Part of a small language model's weights.
Size: 14 layers, width 96, 3.3M parameters.
Each number is 128 + 24 x the weight over its row's rms, rounded and kept within 0 to 255. Layers, rows and columns count from 0. The size above them is the row's rms in percent of the matrix's.

# layer 5 MLP gate, 256x96, rms 0.196, rows 195-255, columns 0-31
size [112 103 108 111 108  73 103 100  96  98 103 114 112  99  97  97 109  95 102  97 104  98 105  86 105 103 102 112 102 114 105  94  92 108 108  72  94 102 104  96  89  98 106 109  93  97  51  93 103 108 103 104 115 105 100 108 101  99 118  81 102]
[[107 104 105  76 119 143 128 143 130  73 134  99 109 115 148 135 145 150 158 127 150 118 114 113 114 124  41 121 158 122 170  74]
 [128 139 139 153 128 124 140 119 140 115 149 163 110 130 144 152 104  99 135 136  71  99 151 168 139  84 138 107 133 147 110  82]
 [129 104 195 164 145 128  96  83 111 132 114 153 146 155 113 115  92 113 132 118 122 104 138 119 150 128 154 116 124 118 135 140]
 [118 140 158  78 106 107 112 124 118 128 138 187  77 149 148 148 109 130 102 177 123 113  99 117 110  88 116  95 131 107 152 133]
 [129 131 105 127 119  89 112 132 126 125 142 132 141 152 125  71 129 173  99 145 104 117 121 102 129 156 138  88 167 123 124 115]
 [ 93 109 140 142 102  85 105 141 166 149  99 131 165 160  78 133 124 126 133 138 102  77 127 116 168 134 121 140  95 131 142 116]
 [121 151 154 131 125 127  99 131 153 136 146 121  82 125 119 129 107 186 129 146 118 149  86 128 144 101 127 150 149  86 136 168]
 [134 151 128  93 153 144 122 108 138 143 150 128 150  88 136 120 166 124 148 130 129 146  91 114 101 114  96 116 161 145 112 121]
 [121 112 140 130 145 144 135 155 133 160 152 113 125 122 109 151 113 129 151 124  87 154 111  96 132 109 139 153  94 176 167 142]
 [125 129  93 129 125 113 134 122 161  97 169 124 142 161 155 147 104  82 126 136 185  96 140  98 104 111 116  95 107 115 124 127]
 [108 153 152 117 158 171 138  86 136  99 118 123 126 134 109 116 169 139 141 150  92 145 118 108 126 148 127 159 152 145 127 167]
 [105 135 168 177 156 160 168 155 154 122 102 130 116 170  76 163 136 152 115 110 165 148 117 130 121  67 158 115 126 141 143  91]
 [151 128 137 109 145  87 143 155 163 177 157 121 126 183 150 168 122 110 133 153 152 140 129 104 127 123 147 130 190 115 116 157]
 [115 127 148 146 158  94 149  95 144 133 140 127 139 148 148 143 131 105 156 146 108 160  72 122 132 130 120 117 130 113 161 126]
 [143 175 133 111 133 110 111 158 103 114 127 131 141 110  73  76 128 124 142 189 129 110 138 127 105 150 105  89 130 179 158 125]
 [104 135 121  92  72 123 122 121 119 113 137 158 154 109 106 122 135 117 145  87 109 148 160 144 118  94 136 151  82 138 121 147]
 [120  93 148 116 119 139 147 116 149 143 139 126 113 118 104 103 156 101 135 114 157 145 152  93 109 111 139 128  90  89 145  98]
 [109 118 107 127 127 130 146 140  98 132 159 168 122  89 141 144 140 176 168 139  94 136 141 117 145 138 100 115  91 118 144  52]
 [127 131 126 127 115 117 111 170 125 123 165 128 195 102 159 137 112 132 127  99 141 149 156  63 121 125 140  88 100 148 144  78]
 [117 136 143 132  82 144 139 125 123 113 129 145 160 117 125 130  99 182 165 161 140 163 142 105 133 147 117 123 154  60 103 127]
 [109 128 144 125 125 147 116 159 151 146 106 120 134 136  87 174 167 168 143  92 111 145 140 135 107 115 133 169 134 110  98 110]
 [125 104 114 158 100 124 143 145 130 137 122 145  99 110 145 144 131 120 156 144 113 145 147 109  78 119 169 155 123 128 143 133]
 [145 143 123  89  99 119 112 134 132 144 130 111  53 130 126 127 130 127 106 162 145 147 124 117 123 102  69 100  85  97 129 122]
 [164 114 117 112 163 129 155  91  85 114 186 122 123  96 166 134 139 153 159 126 132 118 127 154 137 129 127 141 123 172 122 119]
 [158 149 140 139 151  89 139 135 114 133 106  64 100 106 124 202 121 176 105  94 143 131 152  95 121 115 159 117 131 106 110 146]
 [104 128 128 150 108 141 140 127  95 138 100 152 103 104 143 157 113 158 157 121 101 156 123  70 126 116 140 132 137 124 153 130]
 [143 116 130 147 129 101 153 155 157  95 117 183 102 143  99  90 125 121 141 171 155 151 128  84 131 126 104 155 123 134 125 116]
 [159  96 137 116 148 120 110 137 129 115 106  95 166 167 141  97 129 162 143 132 102 128 152  90 148 161 152 124 152 144 150 109]
 [152 136 118 107 121  94 155 113  79 159  89 101 155 161 129 112 114 161 156 133 137 112 159 155 155 148 114 124 136 112 125 123]
 [ 85 107 122 133 114 103 108 156 179  86 101  99 121 119 123  98 162 145 116  93 112 138 156 127 115 113 118 107 115 149 139 129]
 [117  98 106 180 149 171 150 108 107 134 156 134 135 112 138 145 148 121 149 106 120 164  93 148 144 172 151 129 136 179 151 112]
 [126 136 152  98 134 116 117 157 115 127  98 120 156 126 117 146 158 115 124 111  66 149 114 155 108 136 117 107 107 130 104 114]
 [111 152 130 146 104 145 125 158 114 134 116 121 103 126 109 135 130  64 109 104 159 127 179 120 135 105 159 127 144 124 133 127]
 [156 106 114 116 154 123 150 149 137 147 114 148 165 148 104 120 116 123 143 125 130 166 106 135  98 104 111 111 116 158  96 106]
 [122 131 132 106  75 145 131 122 133  93 120 169 126 112 132 113 156 127  92 152  87 146 154 167 167 111 165  87 123 196 135 125]
 [130 144 139 122 104 102  92 123 123 132 105 113 154 144 149 147  95 136 163 107 127 120 148 134 113 149 104 152 152  77  86  89]
 [117 115 149 132 169 149 109  79 159  96 158 105 129 135 109  94 146 126 127 111 130 133 151 118 144 144 152 118  77 132 154  91]
 [112 127 108 160 125 138 137 118 143 135 125 144 122 144  76 193 137 106 113 135 134 118 122 139 132 117 147 106 123 126 182 132]
 [134  93 159 127 131 160 101 131 116 121 145 189  70 151 150 109 104 128 131 148 125 157 135 128 158 154 103 127 166 147 152 184]
 [149 121 133 159 170  97 144  69 133 181 113 138 155 153 129 116 115 142 127 131 150 148 147 130 117 164 111 110 137 161 143 124]
 [135 134 167 129 166  95  94 137 163 156  92 121 167 107 122  89 119 168  74 122 103 120 105 134 131 152 134 121 180  84 127 127]
 [ 99 156 106 116 121 146  89 159 106 140 106 117 132 132  92 138 123  75 157 127 164 113 119  92 107 108 148 138 169  96 116 135]
 [109  92 120 131 135 153 113 163 133 125 125 117 120 132 126 121  99  95 115 172 166 174 127 122 106 129 109 152 123 185 136  88]
 [134 119 122 144 130 115 112 156 113 197 128 170 149 137 119 161 111 106 143 145 155 147 159 132 136 102  89 109 126 128 155 141]
 [131 141 128 124 141 141 145 120 111 136 138 131 161 118 116 131 127 153 139  88 142 112 127 131 117 150 105  63 101  92 169 105]
 [122 136  73 153 147 157 137  86 157 144 157 113 106 108 121 167 138 137 108 104 163 141  86 109 151 113 129 117 145 126 119 150]
 [105 124  96 100 146 114 138  88 129 114  98 107 152 123 135 141 114 102 127 112 155 120 107 163 144 144  98  81 120  95 147 127]
 [135 142 123 125 181 156 106 128 108 117 137 106  91 150 123 157 138 147 119 131  95 133 141 118 140 163 100 105 119 133 124 158]
 [140 151  75 116 156 156 114 141 133 103 152 161 139 112 119 159 103 163 104 163 114 134 124  92  86 162 128 119 100 100 128 147]
 [143 185 121 128 161 124 174 120 152 141 156  99 145 139  89  94 105 134 144 124 126 142 120 108 121 127 113 120 133 177 127 127]
 [127 156 126 121  98 124  94 124 121 147 117 136 105 151 102  81 138 107 123 141 169 129  74 133 163 153 129 123 133 145 141 100]
 [103 145 134 157 141 117 112  97 145 168 129 162  99 157 149 108  80 114 119 138 114 136 146 151 174  98 128 109 118 119 118 115]
 [102 143 112 124 114 147 136 118 113 116  94 151 109 106 138 160 124 116 160 106 139 156 159 136 140 164 132 127 119 144 133 121]
 [128 163 136  69 126 117 101 166 118 121 135 139 124  92 126 143 117 145 122 106 107 105 123 119 121 142 143  89 151 159  93 125]
 [ 98 133 115 161 146  86 109 182 110 149 152 127 118 133 159  89 108 134 133 102 173 134 117 166 109 134 107 129 157 103 124 145]
 [139 114 141 133 101 117 143 130 132 156 161 127 119 129 160  95 141 140 109 165 133 113 142 147 138  80 133 140 149 158 122 202]
 [136 116 138 122 143 118 145 135 126 151  82 106 138 161 165  96 109 185 148 139 100 121 119 126 133  88 158 128 136  49 111 143]
 [110 128 137 143 101  85 119 165  74 120 168 117 122 104 181 126 141 125  90 135 129 151 115  82 129 132 139 115  99 147  98 155]
 [141 114 169 145 187 133 160 107 102 126  87 179 118 159  73 119 130 103 137  89 133 140 138 146 117 166 123 133 154 104 133 128]
 [107 123 161 106 123 107 142 119 125  92 141 131 130 141 144  94 119 156 167 140 155 116 121 124 147 145 135 107 117 127 156 113]
 [136 133 115 141 137  93 160 165 104 125 124 162 154 147 152  90 134 125 112 135  93 132 157 121 109  83 148 111 130 101  79  91]]
# layer 5 MLP up, 256x96, rms 0.206, rows 195-255, columns 0-31
size [109 104 100 121  94  79 109  86 109  90 101 113 103  95 110 101 112  99 109  97  92 104 110  94 115 100 109  98 100 106 104 103  85 112 114  84  98 104 100 104  58  91 107 108  96  97  44  99  99 110 104  98 108 109  83  99 106 102 117  80  99]
[[122 136 110 126 142 109  93 143 136 178 131 131 124 135  62 140 196 116 167 118 175 123  99 119 136 152 130 121 132 147 147 127]
 [126 131 121 148 141 159 116 121 152 120 154 193 146  97 106 137 146 145 171 113  71 145 139 153 157  88 122 127 133 145 167 112]
 [122 143 112 125  92 130 116 119 110 138 105  91 141 138 123 134  80  85 133 150 122 116  80 113 128 126 126 159 125 151 160 150]
 [112 144 158 112 131 131 155 145 126 133  92 161 132 158 120 104 121 109 109 132 143 140  90 144 163  68 116 135 137 110 138  95]
 [131 157 147 103 168 180 130 131 112 153 124  97 163 128  84 125 125 127 110 152 107 135 132 137 119 166 137 145 124 136 143 135]
 [164 121 122 142 138 151 119 202 109 122 110 176 142 143 140 112 103 134 123 154 134 176 160 146 124 127 125 115  94 141 149 117]
 [177 139 137  89  72 154 138 122 138 140 129 155 130 112 160 120 133 164 129 163  91 137 145 149 122 132 161  99  96 144 122 112]
 [113 140 141 113 136 161 136 120 123 107 140 130 120  86 124 107 171 117 168 105 102 124 101 136 122 112 104 178 117 126 131  80]
 [140 158 130 115 105 131 117 105 121 129  96  97  83 141 145 144 120 132 148 111 118 115 150 162 123 129 123 129 108 158 122 131]
 [143 135 168 120 151 108 122 140 145 178 101 158  89 119 143 138 106 158 133 168 118  90 108  94 118 121  99 124 118 164 152 113]
 [156 135  88 128  98 142 137 149 122  54 151 117 142 141  99 116 110 133 126 139 146 178 137 114 103 117 126 112 156 156 133 112]
 [ 88  97 143 128 103 111 169 108 131 120 135 111  96 117 123 136 125 124 163 129 123 130 104 158 124 108 142 126 132 122 118  91]
 [139 109 104 121 136 103 140 158 133  75 122 123 148 121 148 119  98 145 123 151 147  86 171 117 124 133 132 130 136 119 137 118]
 [146 104 114 103 118 129  74 114 161 133 160 136 130  89 115 108 139 150  87 124 126 102 109 118 138  99 129 135 132 124 138 118]
 [159 147 119 117 135 115 103 144  74 154 158 133 124 119  90 122 153 121 119 159 116  76 135 145 114 124  93 176 113 143 106 180]
 [137 186 125 140  75  98 112 139 112 164  99 171 137 175 172 129 116 156 114  92 135 140 131 147  98 135 125 106 110 146 162 139]
 [102  89 144 145 162 119 106 123 141 119 179  97 153 105 145 143 128 144  90 129 122 116  67 150  87 141 158 121  88 100 145 159]
 [120 141 101 154 120  93 110 152 117 136  80 114 119 165 109 125 115 147  80 123 121 140 137 139 127 130 147 124 139 129  94 146]
 [139 137 119 118 111 126  81 118  89 140 111 130 182 103 112 126  99 134 103 138 123 128 105 129 136 124 124 105 185 149 119  91]
 [127 110 107 145 122 164 128 143 117  91 156 115  95 159 161 138 164 143 140  78 133 103 127 108 156 110 106 116 172 144 130 101]
 [133 107 158 131 162 113 157 134  96 111 132 119 146 150 127 149 151 133 134  98 119 139 122 113  85  85 100 117 133  99 122  96]
 [114  85  98 136 128 107 111 125 150 148 142 141  95 130 149 154 134 113 121 135  95 152 158 128 127  95 122 126 134 127 149 149]
 [ 98 103 135 146 181  81  75 118 135  96 142 120 133 114 104 103 126 125 113 147 142 144 126 124 114  90 134 142 147 140 113 116]
 [174 168 103 143  95 144 144 128 144 127 125 101 139 101 118  95 156  79 169 154 140 106  88 127  95 161 152  93 119 164 128 106]
 [151 129  86 119 160 172 127 165 133 113 147 144 104  90 143 112 120 118 130 114 108 126  88 112  89 102 137  91 122 188 137 130]
 [134  82 142 165 176 103 127 127 152 175 144 127 124 162 133 142 112 130 128 121  96 134 150 148 100 169 103 123 128 115 139  76]
 [146 108 118 127 130 107 126 161 142 114 151 131 147  91 114 115 105 149  87  72 150 134 105 131 156 155 132 172 164 123 115 100]
 [ 74 126 148 110  90 109 159 116 111 162 166 155 158 183 117 159 149  95 129  87 145 131 144 162 122 118  88 122 134 117 158 136]
 [139 168 108 115 177 126 139 121 112 108  92 134 146 161  85 158 121 130 106 173 141 147 125 137 139 112 144  95 137 156 151 150]
 [ 88  95 104 103 136 122 122 163  88 113 149 145 125 144 142 107 129 105 155 146 147 104 107 162 134 120 123 127 139 110 161 141]
 [139 131 145 134 134  96 148 143 173 138 104 138  80 124 146 121 166 126 105 146 153 159 133 146 122  97 124 141 119 125  99 123]
 [172 154 154 126  92 132 127  93 121 110 125 142 140 115 147 136 120 144 143 121 148 120  83 144 115 101 140 101 130 112 146 119]
 [116 159 161 140 138 120 153 136 102 107 118 132 123 148 116 129 127 141 143 127 160 174  82 112 131 141 106 129 122  94 145 134]
 [ 89 139 115 108 133 135 136 116 154 150  97 152  94 137 111 138 139 142 128 135 157 136 134 179 143 156 132 134 120 126 183 117]
 [113 127 148 113  88 113 136 104 121 132 113 123 136 133 135 135 120 155 128 118 122 129 124 128  93 141 148 115  93 114 111  78]
 [125 102 117  99  72 100 154 122 133 130 147 146 126 125 143 144 196 151 140 146 157 133 163 153  96 181 107 165 150 111  91 105]
 [138 130 143 156 118 122 142 139 112 102 147  82 145  97  96  99 123 137  98 138 171 145 126 159 148 109  79 129 130 166 168 114]
 [140 142  81  90 150 143 103 120 115 126 149 108  90 127 126 105 157 126 167  81 138 104 105 104 135  91 131 160 114  99  89 105]
 [167 140 130 145 131  83 146 131 132 115  96  87 173 167 121  95 117 138 124 101 122 107  96 126 146 111 128 125 124 102 103  83]
 [115 146 121 122 128 161 118 128 144 129 156 121 179 168 111 180 144 112  98 157  92 109 126 125 114  86 130 102 142 131 123 117]
 [102 120 121 146 161 147  80 153 115 139  83 132 158  98 111  97 101 183  88 144 126 108 106 159 105 137 144 143 103 109 158  93]
 [103 142  96 105  96 107 151 132 119 105 133 152 172 142 159 129 116 132 107 142 143 106  78 113 101  70 110 174 134 120 108 163]
 [126  98 123 132 112 161 138 127 133 116  96  97 108 111 157 108 139 132 146 123 154  90 112 112  85  97 102  97 153 137  94 103]
 [118 108 144  82 109 121 136 128 137 121 102 111 119  95 150  99 128 103 113 119 141 146 110 104 152 131 146 151 115 120 119 138]
 [149 126  88 142 149 181 120 118 146 107 118 114 175 105 124 109 129  97 130 110 125 143 114 116 141 152  96 142 100 153 125 111]
 [131 115 155 128 141 124 140 117 124  73 128 149 131  63 128 108 141  49  95 105  66 125 136 139 115 136 128 128 136 151 134 140]
 [130  87  86 124 163 167 132  96 131 124 113 112 124 118 104 131 110 107 153 118 127 107 146 151 119 145  92  96 105 147 159 111]
 [133  99 141 149 123 141 116  60 116 112  88 121 146  64 140 129 147  98 124 157 164 148 107 179 154 156 120 157 159 104 110 163]
 [107 148 128  70 152  78 115  78 102 126 121 136 140 120 153 169 138 103  96 116 156 102 118 115 132 138 134 148 143 116 100 127]
 [107 105 120 125 143 106 145 108 146 109 147  93 126 161 146 103 121 165 106 156 117 137 151  70 157 109 161  98 110 179 130  94]
 [130 144 134 106 125 114 121 132 133 103 131 171 107 135 139  86 122 150 130 164 133  89 131 121 137 128 162 138 114 136 104 142]
 [178 107 138 134 168 100 175 109 108 117 121  93 129 117 140 110 119 155 114 169 130 161 139  94  54 141 152 118 126 168 144 144]
 [101 139 120  92  95 105 130 140  70 104 107 116 128 153 103 145 162 135  53 164 151 120 124 104 161 115 142 125 138 123 105  90]
 [133 165 136 135 126 162 132 132 133 138 197 129 142 110 105 151 133  78 115 125 135  86 104 113 107 122  87  96 160 120 120 113]
 [ 98 129 131 116  89 134 147  94 121  96  87 120 121 114 122 117 114 132 143 156 141 135 130 135 139 149 143 110 124 163 112 117]
 [ 96 147 135 136 145 139 117  93 127 118 137 146 151  97 126 110 141 122 164 113 111 102 105 148 102 137 160  79 114 125 147 149]
 [ 88  99 112 113 138 156 139  92 135 138 187 127 107 117 142 124 125  86 124 104 130 108 111 104 107 125 131 157 114 122 170 139]
 [165 159 105 150  85  91 139  94 156 108 108 129 108  95 154  99 106 146 153 125 127 131 119 131 179 128 130 100 112 148 141 124]
 [ 81  76 113 154 137 131 174 129 124 145 125 116  80 144 119 136 141  51  88 127  97 138 135 144 129 129 147 130  50 108 100 148]
 [113  99 106 145 114 124 112 119 114 113 142 101 130 175 122 126 117 150 115 172 137 150  88  89  95 108  91  93 101 148 130 116]
 [193 155 191 130 166 135 166 143 130 122  97 160 113 127 110 101 155 110 185 140  93 118 182 111 130 116 100 127 160 144 114 142]]
# layer 5 MLP down (transposed), 256x96, rms 0.081, rows 195-255, columns 0-31
size [107 103 112 118  90  75  98 101 109  89 105  93  92  95 105  95  97  92  98  92  94 106 138  93 105 105  99 105 101  98  98  92  90 110  95  79  95  95 112 109  92  96  88 127  99  94  58  95  98 100  99 101 112 106  98  97  97  98 102  84 102]
[[130 160 152 167 127 138 138  97 134 139  96 140 120 116 113 117 126 126  91  94 169 163 121 124 146 138  92 124 134 111 130 187]
 [ 90 111  81 148 160 163 113 118  62 131 122  83 123 178  97 120 117 111 130 114 139  93 117 133 137 134 161 115 116 122 145 173]
 [152 141  97  99 155 183 108 138 144 138 104 136 131 117 107 137 126  98 123 148 114 135 133 101 131 107 111 124 103 139 170  98]
 [149 137  88 155 130 104 152 141  72 147 103 156 129 135 140 111  73 118 102 116 145 112 107 154 121  94 106 103 154 111 141 160]
 [143 139  92 130 123 154 117 194 115 120 148 161 119 144 131 155 124 128  75  89 108 112 109 108 160 140 166 115 118 106 146 129]
 [115 131 134 135 133 103 131 135 138 112 109 115 131 114 105 153 131  75 138 119 107 128 129 137 156 103 147 117 113 139 122  46]
 [158 116 119 133 108  76 167 146 107  98 146 124 178 143 134 124 136 120 170 119 145 137 151 128 155 122  95 123 130 112 128 160]
 [156 150 121 157 104 152 147  93 104 104  84 153 102 149 122 147  79 126 119 127 163 125 132 116  88 124 137  97  89 113 125 127]
 [110  98 140 119 126 134 137 182 121 180 103 147 136 123 149  89 113 131 138 127 141 118 165 141 100 113 125 102 130 134 114 119]
 [126  92 156 162 105 116 141 166 154  83 127 150 125  86 111 145 143 133 129 104 151 130 140 133  99 141 124 164 148 108 141 137]
 [114 151 140 137 162 117 159 129  99 151 126 107 109 120  88 120 124 141 142 156 135 143 151 128  58 113  98 128 130 108 125 105]
 [146 115 136  94 168 125 109 143 133 155 148 145 116 123 151  94 136 127 138 138 116  84 107 112 152 122 142 126 156 126 121 155]
 [134 134 119 143 135 116 132 161 154 111  98 159  73 131 147 103 111 137 183 165 114  88 129 128 140 106 190 118 142 124 160 113]
 [137 128 134  84 124  94 125 114 122 139 147 135  96 120 158 132 171 122 156 113 123 159 136 115  90 140  93 120 125 132  83 145]
 [143 148 136  94 130 133 142 152  81 156 142 121 163  97 127 117 167 130 148  83 133 142 140 154  74 143 147 156  99 102 127 149]
 [147 152  92 148 104 104 108 147 154 100 179 131 139 130 137 112 101 126 120 156 103 163 159 164 128 117  80 107 126 136 115 129]
 [123 119  88 136 170 114 151 164 105 124 159 162 109 167 155  98 127 144 113  86 120 144 149 113 169 110 129 156 126  85 131 140]
 [126 117 127 114 135 137  87 142 163 121 117  90  78 123 152  92 180 155 146 126 106 142  77 121 123 155  63  94  95 148 124 132]
 [ 99 177 121 137 133 130 122 118 140 128 126 127 195  86 139 132 135 144 141 131 129 130 131 108  82 126 133 126  85 128 149 111]
 [136 127 169 109 153 147 141  99  94 178 160 152 173 123  77 145 130 110 131 104 105 176 155 102  94 127 116  98 137 153  98 122]
 [170  98  91 113 139 120 151 141 166 119 145 154  99 126 125 131 123 117 114 120 106 105 110 138 151 114 136 127  98 113 154 103]
 [106 179 112 111  94 123 130 107  98 118  67  91 107 118 149 135 106 122 115 163 133 148 132 117 124 106 165 146 174 131 144  91]
 [ 90  90 132 105 146 104 105 105  77 139 127  99 119 154 106 130 127  96 141 141 137 155 118 116 127 111 148 136 158 114  67 158]
 [119 101 120 111 146  74 133 142 130 122 175 135 126 146 111 145 114  99  84  87 126 102 149 152 154 109 133 130 133 106 134  91]
 [134  89 138 128  78  70 148 139 149 108 181 111 168  92 121 110 129 174  98 176 135 142 114 120 128 131 133 152 159 154 168 136]
 [139 153 162 140 126 100 126  96 136 144 123 109 142 138 110 136 135 117  96 111 116 156 132 149 176  76  98 119 154 109 113 142]
 [148 102 124  99 125 118  95 103 111 128 143 114 126 128 118 115 103 165 139 146 150 135 154 128 148 102 109 116 131 121 102 166]
 [135 151 109  82 125 151 139 128 117 117 161  91 122 124 171  71 127 134 123 126 168 110 143  62 106 122  95 143 115  88  66  98]
 [156 113 108 104 141 132 118 112 109 147 107  77 126 134 110  71 121 160 102 101 147 118 136 112 119 145 125 135 166 174 199 140]
 [135 118 154 159 101 127  74 180 144 204 114 130  78  93 109 109 172 145 130 142 117 106 121 137 121 130 143 101 140 164 140 119]
 [164 116 126 169 105 129 141 128 156 111 152 145 127 124 113 115  94 141 146  81 185 103 191  95 124 126  98 128 179  97 136 143]
 [104 146 118 103 172  95 192 116 110 108 134  94 129 103  96 111 108 123 118 125 144 151 156  92  94 113 132 143 138 136 108 131]
 [107 114 141 124 134 114 119 166 176 145 142 135 168 151 120 123  83 136 110 171 131 130 152 150 130 111  64 135 127 150 101 117]
 [ 90 127  86 158  76 157 152 144 138 116 135 137 118 134 113 120 154 154 105 122  81 142 118 146 103 194 149 157 143 116 128 112]
 [127 127 121 131 154 109 123 117 122 108  88 149 136 136 118 127 116 134 161 160 165 103  96 135 158 116 165 142 124 135 142 169]
 [148 139 133 161  99 126 174 103 125 106 107 110 142 128 120  71 139 125 138 165 124 112 139 155 152 149 142 138 131 133 165  96]
 [135 142 112 165 104 104 163 126 129 109 209 128 152 137 101 135  85 143 122 148 138 144 112 109 112 118 106 157 145 128 120 135]
 [156 115 141  94 135 124 110  87 145 154 131 101 147 131 113  75 158 162 161 145 142 177 118 153 136 127 108 172 135 138 101 177]
 [116 138 149 147 105 112  80 158 123 143  85 136 123  94 130 115 127 116 104 145 121 134  83 136 101 138 117  94 128 113 140 143]
 [121 121 193 135 133 177 135 130 116 112 146  97 161 139 108 149 147  94 152 143 102 139 133 132 118 164 154 130 153 112 122 130]
 [117 120 121 148 111 160 141 119 112  94 125 149  97 132 136 124 111  89 138 138 163 126 127  86 111 117 169  95  89 143 135 127]
 [123 124  84  96 158  96 152 134 139 127 137  92 157 163 145 115 172 159  98 152 142 119 115 119 118 137 121  88 132 112 161 156]
 [141 118 138  84 158 120 112 102 141 137 165 113 144 111 129  92 165 136 131 136 142 135 138 153 120 157 133 139 105 144 124 133]
 [151 133 127 126 132 103  85 111 110 139 133 123 148 136  90 134 102 125 132 155 131 144 116 124 112 115  85 110 105 130 126 129]
 [141 150  71 135 118 108 164 122 143 144 135 152 126 117 136 148 147 119  84 177 146 145 130 138 112 107 124 153 118  97 120 146]
 [127 144 132 101 137 113 147 130  60 135 117 143 159 125 113 118 121 139 112 140 160 161 137 154 155  90 145 112 134 131 139 151]
 [113 121 112 113 119 176 133 114  94 106 156 128 151 103 122 114 121 138 148 137  91 123 143  97 134 136 128 126 111 124 163 134]
 [115 147 144 150 137 137 131 101 162 124 115  83 149 109 114 113  86 161 112  97 102 139 153 126 129 109 100 173 163 130 157 126]
 [ 91 131 129 115 114  95 110 126 126 140 155 106 148 107 137 103 120 120 137 156 149  97 116  77  94 143 101 124  98  78 138 143]
 [ 87 153 145 126 139 160  94 104 116  97 111 129 110 142 174 120 105 102 126 158 118 122 102 128 123 144 139 116 142 128 145 146]
 [117 186 105 148 128 101  97 149 131 164 117 101 129 122 115 117 134 129 131 180  78 153 130 134 112 126 137 143 135 124 110 111]
 [136 104 178 124 115 163 153 123 100 108 137 146 107 114 137  93 121 154 125 121 126 141  91  97 152 177  91 129  93 120 134 135]
 [150 127 142 143 129 112 169  89 155 138 158 125 169 134 103 134 156  83 109 104 106 133 113 146 171 122 107 107 100 134 126 113]
 [115 110 142 124 142 148  80 126 151  93 121  93  72  84 107 127 112 106 119 157 149 118 102  98  98 107 161 123 123 160 107 108]
 [160 148 140 112 154 113 135 154 150 140 138 109  95 127 135 147 157  81 136 155 128 119  95 126 141 113 147 122 103 116  87  86]
 [130 103 129 162 155 174 126 133 131 105 158 146 133 137  97  94 117 156 144  93 105  91 129 105 108 125 119 123 162  89 170 132]
 [116 124  83 146 101 106 141 162 167 150 123 147 122 124 186 116 101 133  91 108 108 147 119 142 138 149 154 136 117 137 149 141]
 [109 104 137 105 110 114  99 131 118 120 175 177 151 144 129 140 128 102 153 121 145  96 115 146 138  92 148 153 126 153 140  81]
 [152  78 135  72 144 105 121  53 130 160 103 100 104 165 150  92 169  97 116 105 135 102 133 173 142  95 102 146 108 114 118 143]
 [163 113 117 174 134  89 111 128 111 169 133 131 134 150 137 124 125 154 132 108 146  89 163 136 141 132 191 155 132 120 140 146]
 [137 118 155 127 157 160 126 105 127  86 121  96 126 137 142 155 107 138 157 131 115  96 155 105 103 102 139 150 142 143 103 128]]